config.toml
n_layer = 13
n_kv_head = 7
norm_eps = 1e-05
qk_norm = false
bias = "none"
tie_embeddings = false
init_std_down = 0.00506
optimizer = "muon_variant"
lr = 0.00755
warmup_steps = 200
Each number is 200 + 30 x the weight over the matrix's rms, rounded and kept within 0 to 999. Layers, rows and columns count from 0.

# down: layer 7 MLP down (transposed), 1792x448, rms 0.0579, rows 1561-1591, columns 0-111
# up: layer 7 MLP up, 1792x448, rms 0.0789, rows 1562-1592, columns 0-111
down1561,192,176,186,224,205,211,229,201,204,178,236,224,185,168,168,237,160,238,188,195,199,149,191,158,136,250,279,229,147,205,200,298,239,199,199,178,220,187,127,225,215,200,221,228,222,221,173,230,215,214,236,173,174,242,208,214,233,207,208,253,167,189,217,203,219,133,195,209,204,186,153,198,176,167,230,203,145,216,207,172,241,182,185,230,175,129,235,208,176,210,202,202,179,223,221,248,191,249,170,175,185,212,176,197,231,248,238,191,206,166,192,194
up1562,234,171,178,179,173,201,176,199,225,219,222,226,171,224,240,185,175,149,189,193,198,208,231,153,198,204,177,131,151,221,199,163,205,206,183,207,191,145,180,201,200,209,196,178,225,208,182,187,220,222,208,185,171,140,241,178,173,164,166,227,198,159,203,187,182,166,233,227,128,172,186,203,166,188,271,211,238,238,209,174,252,189,226,209,245,226,226,186,191,172,146,244,208,116,252,189,239,240,248,183,237,169,154,196,201,213,126,196,230,205,181,218
down1562,189,200,203,206,193,141,192,156,219,169,158,133,214,153,148,196,261,218,188,212,159,153,169,182,184,162,235,197,207,214,190,210,166,193,197,255,166,215,208,183,174,165,175,216,205,155,200,213,201,207,196,121,199,220,140,183,151,223,161,162,207,208,242,200,229,208,196,235,155,260,187,184,191,232,211,266,207,239,227,166,192,184,187,162,184,165,197,178,160,149,171,251,225,202,194,212,166,224,235,199,180,153,204,184,225,152,229,209,162,196,244,167
up1563,193,239,218,212,216,228,185,104,205,211,216,204,212,189,223,233,225,230,200,216,167,231,198,233,217,180,204,232,190,205,209,319,217,174,127,253,195,191,149,199,203,199,225,228,256,191,178,176,222,152,230,183,210,173,235,177,228,178,179,201,199,217,198,174,249,230,99,143,192,205,189,192,242,188,219,176,246,186,141,193,208,130,198,185,236,203,207,194,237,183,191,201,175,145,267,206,173,129,157,180,139,224,156,202,237,150,227,195,170,202,230,232
down1563,217,200,191,237,206,169,204,158,169,184,212,220,212,174,220,202,180,200,204,190,202,222,210,200,258,188,146,210,182,188,222,236,186,199,231,163,176,187,176,199,207,178,242,189,189,197,205,242,232,165,176,209,252,164,214,158,173,236,198,193,165,186,185,204,218,269,195,169,211,211,223,230,194,229,192,194,214,169,205,255,181,205,199,150,170,196,178,213,178,176,157,201,226,222,170,217,141,241,208,237,173,216,195,245,149,169,189,191,167,181,157,182
up1564,200,227,199,212,223,157,233,208,189,223,205,264,215,227,202,235,151,211,138,187,167,195,157,211,155,246,269,223,185,205,220,215,168,223,174,223,200,203,177,180,194,190,229,331,204,185,166,188,251,156,209,166,186,200,201,152,189,242,249,176,160,216,179,205,212,220,197,212,235,189,222,228,246,209,220,182,207,175,177,192,181,155,190,157,198,172,225,149,192,184,187,223,224,210,233,175,208,238,196,269,200,186,188,160,197,112,228,187,202,232,205,177
down1564,195,247,223,197,149,245,155,220,148,147,188,225,217,186,179,191,253,215,235,206,204,162,183,228,245,215,211,197,247,215,226,191,211,273,206,197,234,240,174,177,165,179,197,181,209,148,179,138,179,210,101,201,196,227,193,219,164,214,209,159,180,191,179,244,173,187,201,245,257,187,195,229,153,211,175,144,179,220,194,186,239,205,165,227,213,218,215,140,260,183,175,157,189,209,193,168,175,193,208,183,183,189,185,238,194,268,196,237,200,230,189,204
up1565,219,231,168,177,234,220,201,219,166,178,216,239,244,217,202,199,196,241,190,190,265,199,206,192,187,189,185,156,273,176,202,193,130,172,260,178,207,145,164,224,185,211,218,222,187,174,208,232,190,184,193,180,194,207,133,204,216,217,230,204,138,213,217,184,180,216,184,241,171,182,236,242,153,165,224,248,227,200,176,215,169,217,209,210,197,235,184,222,211,191,179,181,162,225,238,185,196,223,197,199,168,198,234,249,187,191,188,193,184,220,156,200
down1565,217,283,185,202,212,178,211,191,227,169,228,262,208,229,209,160,183,186,140,208,214,201,228,174,235,184,133,172,176,246,172,189,197,210,299,230,275,182,233,192,169,138,183,160,161,184,177,206,193,237,203,207,117,235,219,224,246,219,224,158,189,177,187,160,185,187,185,203,189,222,213,188,211,217,189,179,162,162,214,196,208,256,190,212,226,204,200,175,182,167,204,240,207,178,226,195,242,201,208,197,201,210,231,195,194,211,211,213,231,122,177,217
up1566,185,228,211,210,169,233,171,197,181,200,215,243,247,173,237,244,222,213,202,218,258,223,240,201,178,196,170,239,190,210,165,172,187,170,153,211,182,124,231,222,204,225,205,203,183,220,128,229,186,178,181,216,207,146,192,214,227,217,225,164,267,242,237,226,203,201,244,208,225,196,205,212,240,221,246,192,201,203,252,191,205,156,188,201,227,227,210,195,216,221,201,216,170,195,202,154,222,159,224,153,204,193,218,181,205,185,207,210,229,153,247,186
down1566,86,248,227,185,204,202,168,212,140,198,202,278,222,187,169,176,244,186,215,181,244,159,198,231,186,158,181,221,214,180,187,201,145,258,188,164,143,158,193,181,189,181,182,128,188,221,213,146,212,165,170,217,223,203,184,198,152,192,196,280,168,160,223,197,229,214,238,201,205,220,218,191,193,214,158,249,221,174,177,158,260,188,181,219,162,271,184,226,171,176,229,193,185,208,237,150,210,167,198,154,230,277,229,200,218,243,203,233,167,208,251,233
up1567,229,195,186,230,199,202,238,285,145,183,166,170,163,174,178,204,221,237,234,220,233,233,178,193,227,142,168,219,259,183,168,182,201,138,198,278,202,175,249,176,204,181,226,222,194,185,272,207,176,194,197,184,214,219,177,211,229,167,168,175,189,212,223,306,248,234,136,167,185,227,197,203,276,171,180,191,175,135,179,214,238,210,224,201,197,195,181,200,221,263,170,186,237,191,212,223,254,199,236,228,237,169,192,193,220,236,212,238,213,187,170,124
down1567,162,204,151,164,224,160,234,253,222,239,211,214,173,162,179,189,125,209,207,158,234,207,202,168,210,158,149,215,221,201,217,165,176,206,236,191,199,172,182,249,273,213,263,227,168,194,160,184,242,170,154,155,210,212,219,214,164,193,208,229,189,210,247,172,175,117,196,227,179,182,204,230,188,220,203,202,192,227,218,194,184,187,176,201,143,150,188,111,212,216,205,176,219,164,227,185,172,221,240,230,164,210,238,218,235,177,179,203,242,115,245,162
up1568,203,230,181,179,182,200,183,162,195,182,244,199,137,202,221,183,202,217,172,186,128,203,250,183,191,200,194,214,248,191,255,218,214,206,173,148,247,239,215,203,187,255,183,178,196,274,243,232,199,201,157,230,199,199,202,262,216,206,199,251,240,233,185,176,231,244,212,182,177,226,218,153,144,146,233,172,163,186,221,192,241,205,220,197,218,206,170,193,223,211,215,196,181,213,165,193,186,225,205,200,258,222,143,186,163,211,213,225,258,200,197,214
down1568,171,196,208,228,222,215,244,210,248,252,175,192,226,169,195,191,191,192,232,215,224,165,195,230,198,188,175,188,217,191,198,227,194,187,202,165,217,169,183,189,187,156,170,170,188,158,175,188,194,185,216,214,153,196,200,187,210,176,169,144,187,206,227,197,219,167,178,179,219,197,181,233,209,243,204,214,220,209,192,225,188,193,177,216,194,226,193,289,245,179,153,211,238,140,220,183,230,172,210,221,194,179,231,206,211,252,207,165,134,148,220,203
up1569,158,146,180,187,209,203,169,196,246,225,193,218,237,185,177,157,205,206,180,180,201,232,224,161,198,207,194,242,146,234,162,196,189,242,239,173,203,195,263,178,208,272,169,209,200,246,220,222,221,222,183,218,227,211,234,246,211,246,148,197,176,210,188,197,299,183,196,279,136,247,189,189,239,181,196,200,262,210,223,229,184,178,198,212,144,201,153,182,208,183,165,147,204,254,257,236,180,204,195,224,145,206,205,203,217,181,246,217,173,165,261,150
down1569,217,186,265,168,216,210,266,152,170,224,215,228,237,202,197,289,165,244,203,181,211,184,177,169,232,192,223,151,204,237,227,215,215,174,194,177,214,147,171,237,271,203,223,172,242,220,178,207,242,250,247,223,238,185,221,179,176,174,190,204,193,188,193,181,206,199,187,227,186,196,214,197,193,118,177,247,213,168,173,190,200,203,215,184,207,237,188,207,150,212,200,197,194,219,203,136,259,195,196,221,251,182,224,170,124,242,180,161,254,227,176,178
up1570,221,207,214,174,211,197,212,176,179,179,188,203,224,162,169,211,192,239,197,179,225,222,193,157,203,187,221,207,183,158,205,179,152,194,198,193,175,164,189,145,187,230,254,179,234,192,153,277,190,212,188,268,223,234,248,209,209,198,201,252,179,204,203,159,232,168,196,221,176,170,228,169,171,247,224,219,215,167,181,184,189,176,223,181,173,241,190,169,191,227,210,180,207,143,215,161,206,194,224,195,186,245,230,202,188,190,207,165,218,223,230,229
down1570,158,155,213,166,209,133,215,125,207,228,193,173,180,191,199,199,188,219,166,179,170,208,210,159,205,198,217,216,176,142,160,217,166,198,208,254,251,204,162,184,184,198,214,185,187,191,212,148,221,202,194,207,205,234,212,212,123,203,238,225,177,233,232,211,207,244,200,177,128,258,202,184,192,225,222,119,176,217,223,161,165,175,197,226,204,188,265,193,186,157,201,225,234,230,157,220,263,178,200,179,235,238,151,227,217,183,158,140,197,156,195,216
up1571,205,205,202,260,210,210,177,200,256,199,235,214,189,239,167,189,157,246,251,183,226,208,228,167,183,144,158,259,164,193,221,198,181,201,177,210,217,224,194,93,181,252,265,211,216,234,217,224,238,247,234,209,181,229,212,159,214,182,189,185,215,221,198,185,251,129,243,196,207,179,249,225,201,206,203,171,231,239,179,185,194,201,248,156,269,285,163,260,179,239,184,179,210,180,182,254,210,230,164,238,260,235,140,180,219,167,207,192,230,274,164,200
down1571,215,198,233,208,168,196,216,220,183,168,195,194,217,252,186,208,235,210,254,233,184,190,244,191,131,208,235,226,212,240,168,242,225,246,267,247,223,122,250,198,177,227,164,209,228,186,212,186,226,279,244,191,143,180,214,178,162,197,182,271,219,200,178,172,189,235,216,264,147,193,167,114,171,204,130,189,179,260,220,195,148,239,160,248,204,117,212,226,212,178,224,184,191,184,173,249,207,250,213,247,167,188,231,253,245,239,216,187,225,217,243,173
up1572,207,266,153,223,194,185,210,224,173,153,178,209,187,180,208,183,254,199,228,240,270,147,238,216,194,228,188,224,157,182,179,222,197,223,157,215,232,173,211,188,194,199,221,244,229,223,181,204,240,189,197,163,171,194,195,245,193,190,171,164,136,230,200,219,158,203,205,197,270,210,194,187,179,205,178,187,255,231,192,183,223,215,173,198,210,178,211,186,207,288,274,204,286,213,214,197,185,247,200,219,229,235,214,186,154,198,203,202,231,180,189,183
down1572,164,172,240,220,187,180,215,183,216,193,148,186,213,202,161,231,213,212,173,178,231,199,225,224,205,180,173,214,239,194,284,169,194,152,199,276,210,171,258,188,213,222,189,189,258,159,177,244,177,224,200,249,245,198,178,193,231,138,209,179,198,179,224,197,165,201,220,135,220,202,167,232,202,191,204,164,164,215,194,149,142,216,183,203,245,234,239,132,189,209,161,204,229,201,202,218,247,201,231,228,182,141,250,208,187,229,153,196,184,182,211,179
up1573,193,187,193,257,265,175,226,208,156,138,210,167,219,165,181,197,182,223,166,200,152,184,237,229,182,222,205,186,208,174,230,188,232,182,230,245,221,246,161,207,223,196,203,212,207,216,194,225,202,173,245,166,191,248,156,223,244,230,239,214,160,238,229,195,197,159,210,177,221,178,173,221,167,192,215,192,188,173,178,199,202,134,163,253,175,225,220,180,214,224,186,215,188,161,226,212,214,232,238,161,186,222,210,206,200,214,224,227,184,228,162,211
down1573,213,218,218,162,169,188,189,212,251,243,148,217,181,204,199,213,205,200,220,215,211,218,172,208,193,158,215,178,242,168,239,192,225,182,146,166,232,200,232,198,185,177,215,156,136,229,244,191,200,187,192,226,216,211,181,190,187,206,194,187,202,192,170,188,225,168,217,166,156,186,197,177,210,213,185,223,142,206,201,154,194,204,221,214,190,222,249,217,202,223,177,228,176,207,191,206,171,172,208,220,163,232,190,210,208,200,197,158,174,179,203,215
up1574,252,240,232,193,233,205,196,248,208,187,210,176,191,211,207,238,216,204,250,173,194,231,154,181,199,208,200,242,180,235,176,176,230,207,158,186,240,202,230,164,240,180,194,226,209,192,176,209,169,190,154,174,204,206,207,258,181,208,179,161,202,199,251,156,171,158,201,148,220,175,241,244,147,191,189,180,189,214,207,244,217,195,187,210,188,201,225,172,237,222,230,141,212,204,252,204,201,178,211,201,182,187,211,231,131,200,191,262,192,218,211,215
down1574,212,188,170,198,212,214,190,180,203,172,216,148,193,194,193,195,209,255,190,234,232,208,190,244,229,252,161,234,174,202,181,181,164,177,216,190,171,239,175,187,220,175,195,189,187,241,184,216,192,198,248,191,193,240,222,180,196,177,196,218,225,207,220,223,204,252,224,192,202,217,159,214,235,194,235,229,239,183,164,165,208,225,164,192,232,217,167,143,181,178,165,222,165,204,191,219,174,190,210,229,185,189,180,217,137,167,205,259,208,219,233,186
up1575,198,153,206,211,228,197,200,213,154,205,167,173,213,226,222,248,239,168,249,205,204,213,209,167,251,216,161,161,197,231,244,223,181,211,200,160,205,217,191,186,232,217,162,187,168,220,185,243,208,222,210,204,217,160,240,205,189,233,174,248,184,204,220,190,156,192,186,194,180,198,156,195,221,236,181,186,237,142,209,212,190,191,211,205,218,206,194,209,200,193,178,205,168,198,221,218,173,200,208,205,176,229,225,195,202,195,188,182,158,208,255,227
down1575,229,165,175,196,179,231,216,178,204,174,215,182,213,218,200,242,140,178,175,198,222,170,172,163,185,219,183,213,215,194,191,170,209,250,183,259,186,222,203,222,256,151,211,173,171,204,209,135,209,140,197,184,205,243,196,211,200,176,215,198,211,234,171,218,186,154,220,223,186,161,246,188,162,146,243,181,224,236,294,194,187,271,175,206,187,179,184,195,166,181,184,241,231,193,170,206,186,198,225,176,230,197,163,177,209,205,157,158,184,204,236,236
up1576,213,203,172,203,202,187,189,169,158,205,232,217,192,225,235,197,204,243,148,226,221,168,199,214,207,197,195,207,179,233,178,191,188,216,142,228,207,241,222,251,195,237,202,219,242,210,226,223,171,173,257,170,220,203,196,199,193,216,240,228,207,194,169,174,256,231,233,195,192,210,167,188,212,214,174,240,233,156,191,241,222,193,167,191,169,195,196,220,157,285,195,187,246,235,192,217,188,236,163,163,174,169,205,206,242,190,239,237,170,177,178,258
down1576,188,193,198,249,156,221,190,184,188,165,213,244,231,187,183,213,211,193,238,202,226,196,231,189,213,161,239,246,223,222,191,189,167,187,173,189,193,152,189,189,179,199,203,232,210,178,156,154,174,194,192,199,217,167,184,209,183,153,156,213,175,197,208,203,214,166,178,201,206,182,191,183,193,221,233,240,174,294,191,188,197,192,169,248,188,226,221,206,217,220,197,233,162,187,216,228,147,209,192,231,205,206,201,219,216,165,160,197,179,248,224,220
up1577,195,186,125,194,201,186,189,212,187,246,233,192,185,195,173,206,252,188,208,231,172,207,197,239,204,180,193,237,233,247,154,202,182,175,198,193,198,190,198,216,169,210,211,264,181,167,239,200,199,209,185,162,182,220,220,195,227,178,192,202,174,197,242,166,194,194,185,252,204,176,181,222,214,244,239,180,170,168,208,232,217,189,171,177,215,133,221,213,171,254,163,213,248,242,191,168,207,213,197,222,243,187,234,164,235,240,161,226,216,172,157,118
down1577,187,170,187,217,212,233,200,189,266,161,225,173,193,204,230,235,191,203,200,229,182,173,200,173,243,195,194,214,212,190,172,190,217,200,193,244,217,206,131,249,166,183,212,159,193,214,207,235,201,224,202,243,197,175,223,240,218,229,191,248,198,170,183,215,228,149,205,203,204,251,198,188,192,218,235,182,132,229,188,185,179,200,172,251,153,212,170,303,197,169,177,192,186,240,209,156,218,178,193,153,200,225,189,207,199,176,168,219,255,189,225,244
up1578,152,218,161,202,239,198,234,164,209,234,194,165,144,161,188,198,251,197,156,197,228,200,183,226,188,233,186,171,234,201,164,232,172,214,187,112,204,231,171,162,186,212,222,220,180,223,239,214,205,226,218,134,184,212,218,186,193,192,180,234,196,221,174,212,185,189,294,229,192,169,192,243,185,260,219,185,201,128,235,213,179,198,265,168,192,218,239,210,221,245,213,254,213,153,208,166,252,184,184,230,221,202,135,148,186,178,194,204,205,149,223,265
down1578,196,206,240,236,167,206,212,198,201,175,238,167,209,230,262,212,213,233,152,180,198,126,167,252,244,201,159,153,222,186,195,197,170,209,193,167,180,178,162,137,241,205,202,162,231,215,242,231,189,180,213,224,143,219,202,213,158,219,210,212,205,159,217,187,194,169,183,203,211,171,165,269,230,169,195,231,222,202,225,178,271,232,193,217,140,170,210,213,210,213,170,182,214,210,221,183,188,195,188,182,259,213,250,295,152,125,214,217,227,220,256,172
up1579,238,179,246,153,215,245,271,188,246,162,211,237,222,186,179,151,188,224,213,183,171,144,232,242,206,208,292,215,239,238,175,188,191,164,191,159,184,224,246,203,191,236,173,199,176,254,256,173,193,149,143,227,237,200,185,162,190,241,174,149,184,238,200,188,212,231,172,232,200,176,224,195,137,158,249,183,224,198,245,194,215,151,229,174,171,221,175,183,196,234,253,186,248,169,153,203,230,239,187,197,218,185,189,204,135,117,180,222,182,237,166,222
down1579,250,168,225,287,180,171,183,165,200,192,195,173,157,228,158,259,218,202,231,230,166,201,174,166,212,198,175,177,216,181,183,182,218,171,237,230,185,238,145,194,162,176,169,150,182,218,209,254,234,249,215,161,175,231,170,181,221,180,231,242,252,176,218,218,210,118,192,242,205,229,165,170,146,208,196,243,218,194,190,182,270,210,194,234,161,138,219,162,227,249,221,168,165,216,202,188,217,214,212,202,220,211,220,186,230,199,185,165,210,176,205,244
up1580,218,217,191,243,248,218,264,239,239,273,215,176,217,176,188,212,233,163,247,226,167,167,173,186,193,195,175,228,200,177,187,215,190,176,237,226,220,180,262,213,168,190,210,220,236,194,285,154,206,198,140,220,218,171,217,184,211,182,257,249,198,220,219,228,218,171,182,226,202,184,224,202,152,196,227,221,178,222,238,211,154,215,235,169,188,193,237,150,209,209,170,229,177,148,224,154,208,212,174,206,197,215,204,248,228,192,230,235,233,152,220,209
down1580,213,207,180,185,184,193,298,198,185,165,183,211,234,180,173,171,167,212,157,241,163,158,210,249,154,218,203,182,177,201,182,190,203,203,159,167,176,217,252,141,198,229,213,199,185,170,196,213,227,168,222,252,232,214,225,225,188,157,147,199,151,181,166,199,168,161,224,219,218,201,177,208,181,178,195,192,208,205,224,175,217,164,239,240,189,174,203,251,179,184,168,206,198,205,207,194,227,225,192,237,218,196,180,171,186,206,165,178,259,184,195,210
up1581,161,230,177,204,211,203,212,222,166,199,170,182,169,168,244,195,183,264,169,204,234,238,238,213,196,221,260,211,220,218,199,175,190,204,170,167,185,151,209,195,200,204,190,198,210,219,183,249,150,226,218,171,214,194,201,233,183,145,198,104,175,150,185,140,223,172,168,209,158,206,180,176,158,165,181,152,204,206,257,184,203,177,215,173,179,149,211,186,211,192,237,197,194,156,230,207,232,180,164,163,231,206,217,204,225,170,228,111,180,221,184,251
down1581,203,233,180,223,169,276,155,192,221,160,204,177,227,150,154,167,170,227,240,236,225,224,234,178,206,158,202,225,178,209,177,194,233,210,160,178,144,190,209,158,186,198,186,178,171,212,233,220,178,179,219,197,194,210,165,186,209,145,203,210,222,183,172,230,190,215,173,194,138,180,159,230,138,232,156,163,216,207,203,192,191,134,234,147,213,160,163,188,200,205,207,257,218,199,125,210,225,194,233,209,189,186,208,171,230,217,193,156,217,190,238,219
up1582,170,219,214,196,174,185,180,224,198,246,201,138,178,148,144,158,221,234,218,182,209,254,171,225,158,195,183,168,163,221,296,180,215,161,241,191,172,234,192,229,260,243,226,196,193,179,197,213,200,194,203,148,176,221,207,196,160,221,173,174,254,196,218,211,242,143,207,226,202,223,229,234,244,212,187,232,278,121,143,206,250,169,162,199,178,140,231,179,170,174,221,181,225,221,214,203,253,176,191,191,270,211,166,151,194,214,194,176,186,248,271,255
down1582,187,250,257,177,211,242,133,172,152,191,172,286,145,178,177,214,162,168,184,184,249,140,169,145,186,257,251,138,178,186,257,144,203,217,264,178,216,197,154,212,211,222,233,239,170,185,232,187,195,247,145,229,178,176,218,230,163,174,186,229,259,176,198,212,135,184,213,231,163,270,193,232,188,175,188,163,165,207,177,183,249,168,249,221,208,207,191,198,183,251,190,214,248,202,194,184,220,189,249,227,239,214,204,151,159,205,191,214,203,224,219,144
up1583,217,187,176,155,196,237,232,203,181,192,246,140,201,206,256,225,206,216,120,237,159,185,188,154,155,195,231,208,201,118,189,243,226,203,181,203,216,178,179,207,241,172,209,220,192,183,201,233,244,207,222,245,233,234,238,173,197,144,212,172,260,135,229,237,167,209,203,208,302,191,204,191,175,193,228,220,183,222,185,180,205,151,189,220,202,194,212,160,175,181,180,210,199,194,255,194,188,191,173,175,171,199,190,193,157,231,192,200,182,224,187,153
down1583,165,131,210,200,130,197,187,257,156,179,169,210,227,219,206,179,269,236,259,131,195,167,161,219,208,143,222,188,182,211,187,206,212,243,256,165,201,178,171,181,164,197,247,179,234,185,201,171,185,251,238,180,171,231,224,229,133,217,214,230,184,161,195,178,177,137,170,218,161,164,158,227,187,184,160,171,190,231,145,177,228,216,176,183,209,211,192,127,187,225,222,168,152,200,169,227,194,190,190,220,185,192,215,239,256,194,208,167,153,227,181,233
up1584,156,209,177,190,235,162,248,187,168,202,212,189,152,177,235,187,186,270,222,127,210,231,195,206,226,192,217,190,176,206,222,195,202,152,190,108,186,122,182,143,199,215,240,187,202,201,228,211,189,204,228,211,208,177,237,160,171,214,214,212,208,200,251,193,152,205,208,181,179,160,227,189,170,196,170,171,181,134,172,175,188,201,195,280,218,208,201,228,153,225,237,217,125,168,211,232,166,127,226,219,192,143,222,235,165,217,280,178,236,216,212,193
down1584,238,195,204,203,146,188,223,164,182,214,172,220,233,217,222,245,203,220,199,242,227,203,190,243,192,119,183,192,151,178,186,203,181,233,260,234,133,224,192,170,206,194,199,206,225,207,176,147,199,166,230,230,224,163,244,176,196,175,175,222,161,258,208,190,213,174,210,225,225,163,158,229,200,215,197,163,190,166,149,187,206,166,160,188,163,175,185,172,188,168,227,158,179,212,190,181,234,208,196,190,171,251,209,241,191,186,190,224,160,164,224,222
up1585,152,199,184,182,203,259,192,229,174,177,169,200,208,236,246,173,202,218,243,194,165,195,230,153,204,221,185,155,242,205,166,201,152,153,234,240,227,136,218,197,198,236,195,174,216,239,199,205,211,181,200,193,217,241,207,233,101,218,212,226,160,142,184,174,226,208,143,189,121,237,189,235,203,197,173,159,207,224,220,225,196,186,230,183,209,157,214,241,220,165,186,191,169,241,185,171,230,141,276,198,194,214,183,188,233,200,251,210,172,235,252,161
down1585,261,213,174,175,151,190,133,169,238,164,237,206,198,174,232,179,221,248,196,197,222,160,211,258,171,162,194,209,249,209,174,219,190,203,142,173,169,204,145,165,194,259,208,255,122,170,217,168,192,221,201,209,252,230,167,162,185,227,199,206,210,228,193,243,258,257,183,181,201,193,230,186,203,232,164,253,237,180,188,164,180,198,220,209,201,242,188,183,224,169,163,177,230,222,161,187,208,195,179,196,142,171,169,197,207,167,247,228,218,215,176,182
up1586,166,263,181,237,189,149,230,196,236,255,195,180,203,172,163,228,214,141,216,165,244,231,236,230,185,172,173,199,231,228,188,193,207,229,220,177,213,214,173,240,172,229,193,219,144,240,222,221,151,188,216,239,224,233,140,173,197,213,196,183,253,170,223,141,227,183,240,199,186,157,223,237,249,196,212,251,218,227,222,187,197,189,206,193,182,213,226,177,212,192,221,190,199,193,209,214,134,252,221,193,192,215,211,238,164,239,221,216,161,212,173,212
down1586,191,187,205,124,212,176,205,184,205,170,175,190,210,213,249,163,209,249,158,199,180,203,203,188,264,164,180,270,210,220,223,210,262,192,148,182,145,180,222,204,261,200,196,209,179,193,162,173,203,138,258,202,211,210,157,192,185,197,231,206,220,181,145,219,142,164,194,172,216,204,215,181,222,200,185,253,215,200,217,161,188,226,161,201,185,162,181,236,182,163,195,177,189,219,208,227,275,235,178,180,182,197,172,154,218,234,170,213,197,200,218,193
up1587,245,202,198,177,195,191,190,241,193,165,236,201,137,262,187,147,202,183,162,189,205,218,243,146,187,179,188,204,210,209,247,184,181,192,217,214,231,210,135,228,218,182,174,199,241,210,170,177,189,212,250,243,218,271,237,191,127,185,229,161,245,139,205,197,236,232,162,247,232,143,151,195,270,215,198,207,193,160,179,190,232,181,200,159,210,219,161,196,216,252,190,234,189,223,219,182,181,192,230,233,187,218,198,218,219,198,180,215,155,154,171,154
down1587,196,154,220,201,179,232,187,193,209,187,216,251,172,219,187,253,158,178,193,186,210,159,245,212,174,206,212,180,192,176,204,287,210,141,174,174,215,209,156,222,212,198,222,185,221,185,278,195,228,194,229,166,186,227,180,210,177,272,180,251,235,156,206,222,207,171,210,208,193,210,233,212,235,149,167,190,205,197,203,165,240,210,171,227,180,178,184,201,193,194,195,231,222,238,188,139,163,233,208,179,176,182,188,224,209,155,209,236,182,218,270,196
up1588,191,192,211,197,205,189,258,188,201,163,137,172,217,234,201,148,211,202,175,187,184,198,228,209,161,216,200,184,191,240,166,195,210,179,213,149,215,227,175,150,219,222,160,208,174,210,274,211,209,187,230,210,210,194,187,245,171,141,202,215,191,183,205,244,190,231,218,196,167,193,191,137,195,155,203,161,201,207,198,168,240,179,204,171,209,183,151,201,229,199,222,228,186,160,159,223,194,191,165,228,207,194,141,180,194,194,178,213,186,205,206,257
down1588,158,164,213,237,204,229,186,208,209,158,189,200,187,197,138,156,204,201,191,210,201,267,163,222,182,187,228,217,185,205,187,188,206,168,209,239,182,202,136,186,181,167,174,191,221,188,210,140,167,192,179,183,202,191,195,184,193,147,175,180,231,157,177,213,186,224,183,210,219,173,178,212,194,172,195,214,147,212,221,214,176,222,193,183,220,174,176,208,237,147,215,215,220,208,213,199,228,226,197,211,200,188,174,198,150,186,239,208,182,201,172,200
up1589,192,217,227,160,174,176,227,238,200,270,178,249,207,215,242,181,200,120,175,166,202,177,212,257,223,247,186,181,150,172,217,181,199,201,188,148,239,188,184,208,116,136,210,244,182,254,185,257,178,182,193,200,206,180,199,161,183,224,211,196,176,210,183,154,160,195,189,203,175,181,190,149,184,213,214,198,181,179,206,197,202,207,222,197,176,131,210,200,153,226,190,198,199,196,218,182,272,167,177,182,157,239,138,173,121,171,159,170,177,265,221,171
down1589,198,179,214,277,165,128,183,211,237,176,218,201,178,189,159,191,231,195,181,163,183,154,227,237,220,155,194,218,180,190,196,174,220,163,202,175,175,226,199,241,178,203,253,234,173,226,193,205,236,212,250,189,159,180,145,224,171,195,275,155,211,146,205,233,179,224,149,240,180,192,237,189,242,162,193,198,174,229,226,181,199,214,185,193,185,191,221,257,115,185,115,242,174,207,232,202,179,214,181,216,194,192,160,201,165,223,173,210,141,187,125,193
up1590,176,175,184,246,193,224,209,197,237,153,205,164,254,182,212,227,101,210,182,147,180,226,186,237,186,149,239,210,173,155,165,156,210,158,229,172,208,167,210,245,193,257,214,261,154,181,233,215,248,226,240,200,228,204,197,212,184,197,178,210,131,245,230,150,145,180,184,150,261,199,161,177,170,161,257,192,282,208,205,175,228,171,238,168,176,146,210,182,208,170,115,144,153,202,163,191,215,231,222,235,273,216,211,222,174,269,196,231,227,151,209,210
down1590,166,179,166,243,150,251,194,237,160,196,259,215,176,143,186,205,236,195,222,202,129,180,243,181,236,163,205,239,213,194,152,190,172,217,190,237,214,225,166,188,242,170,184,197,254,174,166,254,235,187,227,195,188,202,158,208,270,257,249,201,213,192,206,215,171,198,243,202,152,187,243,179,237,177,256,247,174,234,149,189,166,203,193,198,171,209,182,209,195,193,176,215,196,173,203,243,223,218,189,205,256,214,120,175,181,196,167,267,200,211,245,235
up1591,192,225,162,187,243,198,150,182,188,184,191,204,196,251,221,233,202,154,202,233,199,160,186,182,178,238,171,144,143,218,213,130,189,202,207,201,293,165,208,181,199,218,236,249,249,204,168,228,170,193,211,183,226,201,229,225,223,176,170,249,186,197,200,141,192,186,235,162,157,172,206,155,176,205,187,187,176,197,193,213,213,207,200,226,221,216,135,182,147,188,164,195,257,222,212,210,217,166,158,216,206,178,249,206,190,192,213,242,200,255,217,185
down1591,209,191,198,192,165,212,172,208,216,247,173,181,205,147,196,227,168,247,177,180,157,179,149,185,255,179,201,237,176,217,221,253,169,218,183,223,173,221,184,241,188,186,187,148,204,185,204,175,203,196,185,217,173,175,179,182,213,201,213,208,194,206,224,252,192,221,178,177,195,182,189,215,183,181,210,204,166,208,213,156,189,236,208,202,176,148,198,307,197,211,155,207,171,272,164,214,203,213,183,203,197,187,164,186,225,242,178,215,207,183,154,245
up1592,227,149,195,235,205,194,211,253,177,200,216,243,154,183,237,209,191,226,181,249,189,143,159,237,149,179,198,177,151,217,155,170,188,179,217,223,182,233,192,177,227,183,241,251,224,206,244,217,189,216,201,158,224,220,208,292,244,218,216,226,181,154,183,205,246,151,226,224,211,192,188,184,197,156,202,240,218,208,251,191,162,236,228,214,139,246,200,241,189,196,177,219,205,221,184,243,188,200,206,206,201,218,204,205,197,191,181,219,210,215,186,168